Weights of a small GPT-style language model, trained from scratch on English Wikipedia.
Size: 9 layers, vocabulary 8192, 3.72M parameters.
Training: a variant of Muon for these matrices, 126M tokens.
Each number is 500 + 25 x the weight over its row's rms, rounded and kept within 0 to 999. Layers, rows and columns count from 0. Numbers have three digits each. The size before them is the row's rms in percent of the matrix's.

# layer 2 attention key, 64x128, rms 0.0486, rows 0-63, columns 0-63
067:477499512507514512470510479517522515515495481495517486468520483530539458504486505551461484494474522491481539468504508498532465480491526481524564558527495479493468548469525509478516526543527489
091:505483526505494518485479451520506534491513502508501476492482491492523466523462471537519488555471495506508488475536480494528486476460537482476537552523512487530495516480524508475523525503495462
090:526487523462502503511490525497494496492511488456469470508490529526503514529511502496537500530481442500548454494487520495560518486472469469514477488486512512436549478456500485490500478494507546
085:491486504491481484467523481516493471468526485494531519526504526487453461474485502506498500481492514463512499499509459511500481554493530538501526538534479497517445538493498465519522499502505478
079:511520490509510497504446549483483522473489498478493475457517498524498501494534550476463499525523549473509514504522457509468520495470487522492500500486506522501534506501444497499477478521485443
083:478484482502463526537513476523513484486477539479532511522451513479507541523508461509489508534529516497481500482502471551463494487479583529486537509513449514524488513445497478485500499497553498
098:517529481538543528505473480475522460532458506478482488560486522482512511486511529483479489502484454498513510498528538494494509461503483507535473470478522510535530526548518517532504465451507442
086:518456492502508490572505534453511496461537485525488523506476510450502504495499483477481479559519550539532511505504501508471541541494493503534516534517518538511509553517482522485503494525498489
084:521517517491518481479491545503502536487532495481495500538531493516528549496492541504520507464529482504513449523507502472494516474500529496472508507494497465518530481496508513505453530521485448
088:479473531477500510515483461505482496521499549504492417507553462512522454508495515524494472506517523512529509485507493490488461482530502511538552476495473492540473506495529491468492503508531504
188:517498500508512503506480519501492490492547498489496531513504519499519541496519527458559515470493457526494501516486508486477529492510465515486438463474545538504514482540491494521485490443488485
105:518505492495525514487491533497498497451511503506508494475472514517510555523559508449547482499475450525477497527509492469489545514528526509493426478506545494479509491559507509494464490455498511
102:448511459508491504488489495515546497510451508513531479455484502509502477513509483515462485500514540512484515486507468530492512491477533524543522542527436466528464545450494488495498539533505495
084:507500468529504500484532457496514494502510503553553484514515490484533489465495512525486516462501476511485539536456470555499495477501496508518526493497479502501490513491525562523463559478451521
125:462481474483486516475495458504482515524479433493506496485476479499523476489455476531481501519490507485522523475508462508511479495505500495523548527525439483521471517461511456507519534551518485
083:534523478494558502527505469499468512519497497490458519518508533508506505527526508475525512533503517536496484546511470481493516521474498491531478488485476493502533490485530530504560552490457497
142:481524509503517489481495478520512480533447475486494474490518470508505453509477481557452505506506523473505528452533478518523472475493500498536587511498464450478512521476493515493509505573518485
085:493520464544541524488475489525482534487533517512534522496497521471484507488514482503507529530501450515464502508540473495433507486527520529473443488491538511510482503528510520471512505462523519
100:521521492471512498503522510492499458506494457519535506509495506501509530510543472490514496495514501518518497506493488522485536487534486502487423445482546529486532467514500515534495502495474500
093:535483488519537492514488510471495490490545555521509504490519531474487536489517512467540496515495459485463499544500512468489544486489505513510509469490497537533498450555531506512468467471472484
105:522519514499501466508476500516478461508525515506496497504467475492531537525527521516540493466486488477493517495508520500497539498495465501529473478499524559489526493537498539510502496425473489
090:506518514543506512487473448519488482490503510475453509528519504550473495514466522473548467510526499497510480520480511537490521484497512506487510479506514480472511535514514490520504520528476447
097:455522525467528513507480471476538496498466479480509539490491523488486461483509471503466508512493531516460522561541462504520490474543548505511510529491456489478484480469529519487545467511520499
100:483506481474481514444450472510507498541464493508521486455497496496516482484520500530481476492528487489506501513511479487498490443478557468510525481510466494500502554483485496510453497539548512
092:505511517510467497452508486505509498509455515492544479557499484470514471487541559504458463478515520499482500476444533518504494523471490476495523498493495493483464480501497498538539538505511524
084:520513530483483466508505484494504514455499478452484483497526536525503543466549479508501547471487472480485493493498563499494503524494527503512444516492515533520553480499525533526472508484514534
078:510528555495521490505488508550494469496508555484472472525503514501470489502475527489534535481479517489475475472555488461478468514467508522494510483454544469467490532510500522459464515493508493
081:531490515518499434505492479531491503489512461479521493513483501528489517509490473484504498502491424508509583468522492506481471502508519548504512504503518537471546493480517514538455462500517487
082:484453527465516456511514496524526466454522499568528498513511468448468488493494561509547510484522479457479471506535513510480525486502483465551514492495474513457506538473492491458531506507481491
098:539522497501503484519504521504490474508504491486529483515453510465510559457515542489538474513526489526510493493509490468471533510512470503505418467511521565533503508509507514523477506430505488
105:494505504471505485483519492523527498475440487518532512500539505531522426518486491545491472478536502489510530456514502506564500485514501477493550528527444501495530559475495504512525509542544482
091:487483491525501484486513501496533521521473515497466483482489474507509546471501481511492456478547522438474522521514472510561488523512507488513537506482483508495516506488490514490517472531492533
087:487479464487492531523482505488514494491479482517512500473502563459515462503462485535485539513471490483507479529515444509503533513478465501488517507501483503512510510480531461464465546484513492
091:488484474490495499476508492502464487533537475525495474475485475490481479488504543459455517454530497474533521528515444497504509533482552510496475502523496466492504520514489542487476529501495507
091:535498500525505488486515498500518521463482500507513511494505482496505482542524474481547454562539511480546485489528521504522481507521538542506514480469507519531488493532515467501562450524505503
092:483509492498512515461575483516462494460462460465522497485531490542538465497516471548516447533497541463473493522478463508517472491554477525508492487536479481521502496495515502520534495536479519
083:516527508488448489536482501507467485544511520538495504549497500539517457491478472500543480465505462545476553531542460536509546459538526522509471492515467506503483516504473440516534486479516466
104:531493503521477502499478528476510484458536509532531502485511527447477551505503486476507517482481479459512499500501472469519535518478453521534479457506532530526510539483494491475499494476487488
111:481489478480501466530498490462464500511467489544538479511500516525490487468532529498511489494544475466464493473483471529516488477545493483498520508542495478444524518480468474491546491500526470
110:483476509510545497518499495513455504492487496512485497529489468468519476505472514471475500502505494544514516488534505491538482530536524519512537483446517482509495520508496540507489455481463462
107:474475482488460518494502484491526482526530502483508528508551474482525461552494458514503536545556502495475546473487515522523476460526469495493527518543454488511483479486499508495538510534532505
108:522495524479460499513487498503521502521465533517534490503500488522505476557471466528508502536540507515492475467457471493535528476491457494501514510528476486533486490507485489489526506533509506
113:530507487487536463452456491499513515501528516548490512540493496490534478482517515500522509510522480469526512467527501544530539513532515534493459484451530479494503486521469492516452529495467506
110:487533507492488496504479480483530483549546484517494485492491482483492526432483536443493516490456495530488471500497512497458554515526466521488485492510561540481485472465512554492501507453507504
117:512506482508528481468543463469502498493463455516539482487504489480486464513499507528458476487515540487528514468484501526505484476505479525521477575525469530500473508469509507557533505508512441
095:459528491479539533473500518480507490526457510498532490501520487457508474506477490520507498502532467510493429458497483436494477527546497453480515497539489463528496482487479446488514459498542517
099:516539512478528516497520493463482479485481441501463481485535518522577517527472489495514482543511502452487504491505505526476537518483470492458495536473478481524490468496505495493490481525483517
098:507514541517510554449475485495530452510489484516505476508525505492531513497523506486458515557518488540501503469469505491502511483484498548492513498485454505449469524489547493460499498533504536
084:484475519456464507528503580508506499543526513495450493509490512499510496517518483470548462457490484492494503545473543473468534520504466498494537476512552503506477505518552466471481504470436482
093:517528499501486481520503488498514491479527551524548491498496483507497517521516536487563489501522454488524507535497488495483564512514509520456496475479563510533534502525521516472549507519487502
088:471485481480499488474493460434515489512465482447470498487490489481499498502461516545521496490476537523542518498533518522499511468434488469477550548491475494450485529492547530494499487525506459
094:500495485543502445532486500482538516485520532459516507480495502516481498515504488484516503484518475427494494509538532478500509527476466509481495524490521457538491540513530507481480546511495494
109:488528509505552531473508483558489516479458520536511527526511452565510516529498492519539511536536485516501528486479484523500474468512515527526511482555459508475496487499497469522511458511505544
101:501481514505482470506468488508503498535498476502510535527519531533574468479518497513544502485481457481531487504512495531508494478511522503469475512514508510515501477484536442484467530463513518
110:513540480511533488526493533517451476493515530486483519521503523468472496465492495520483513492487548497489520513535491476502475496525528450481512488498479499517481563510502476490499530494435502
098:450469486477506503527524505546505550526495523509420530451441483499498492506509499503518495525513552472500484499466489472523522522507467482453490508544482499520485526496463511495481562491482544
099:511500485458469457442492477492481471523516459487522515431464474471517499473499470516490526528529486472533498493453481529479486493491496524507503524508484479518482508471506487468510489489532493
144:519527499556520502513461528529494528495531501500464512507502495478513529496518532453492510482441459502488533541493524515459511504507417503488493470493524499494540489508498504540491509519485499
096:487519513503573475506516451485482452486501499474496487466530517509499482494497482515529516510502494492504511534495499501482514486485487496498540551497515471494498490521484558507472490456531527
100:533505451454512461479507506513505511528465506482549475532458514513517474508495501527478493560561532500479471510497450494496512514482507498523525485509475487528544508512507506480512509542514483
095:493490462550483506521506481514464532554525490517530525516494509506506486473502494467476487507517467543503558479496468494464463514511550497493496518469493546513512501499472491521464515486500486
096:533517513482491469503462499513480562479524492482519476469531471512506515499458526525514491494502483542489495459504495457526457470512491523506526486450524476489502492486538470547464472486510512
109:500506497532493485496477455491498529553455476529486510507534530487531461488416525529482500475518497477508484523529470496490460515461489478508535484513484484476502531493515491529483521537492487
110:527505486508490465491459452528504472509452559494498514493485550474529519499474496541475462538498497528511492480482522504515533506513510484509455481513513489484526495497521499500494486503463488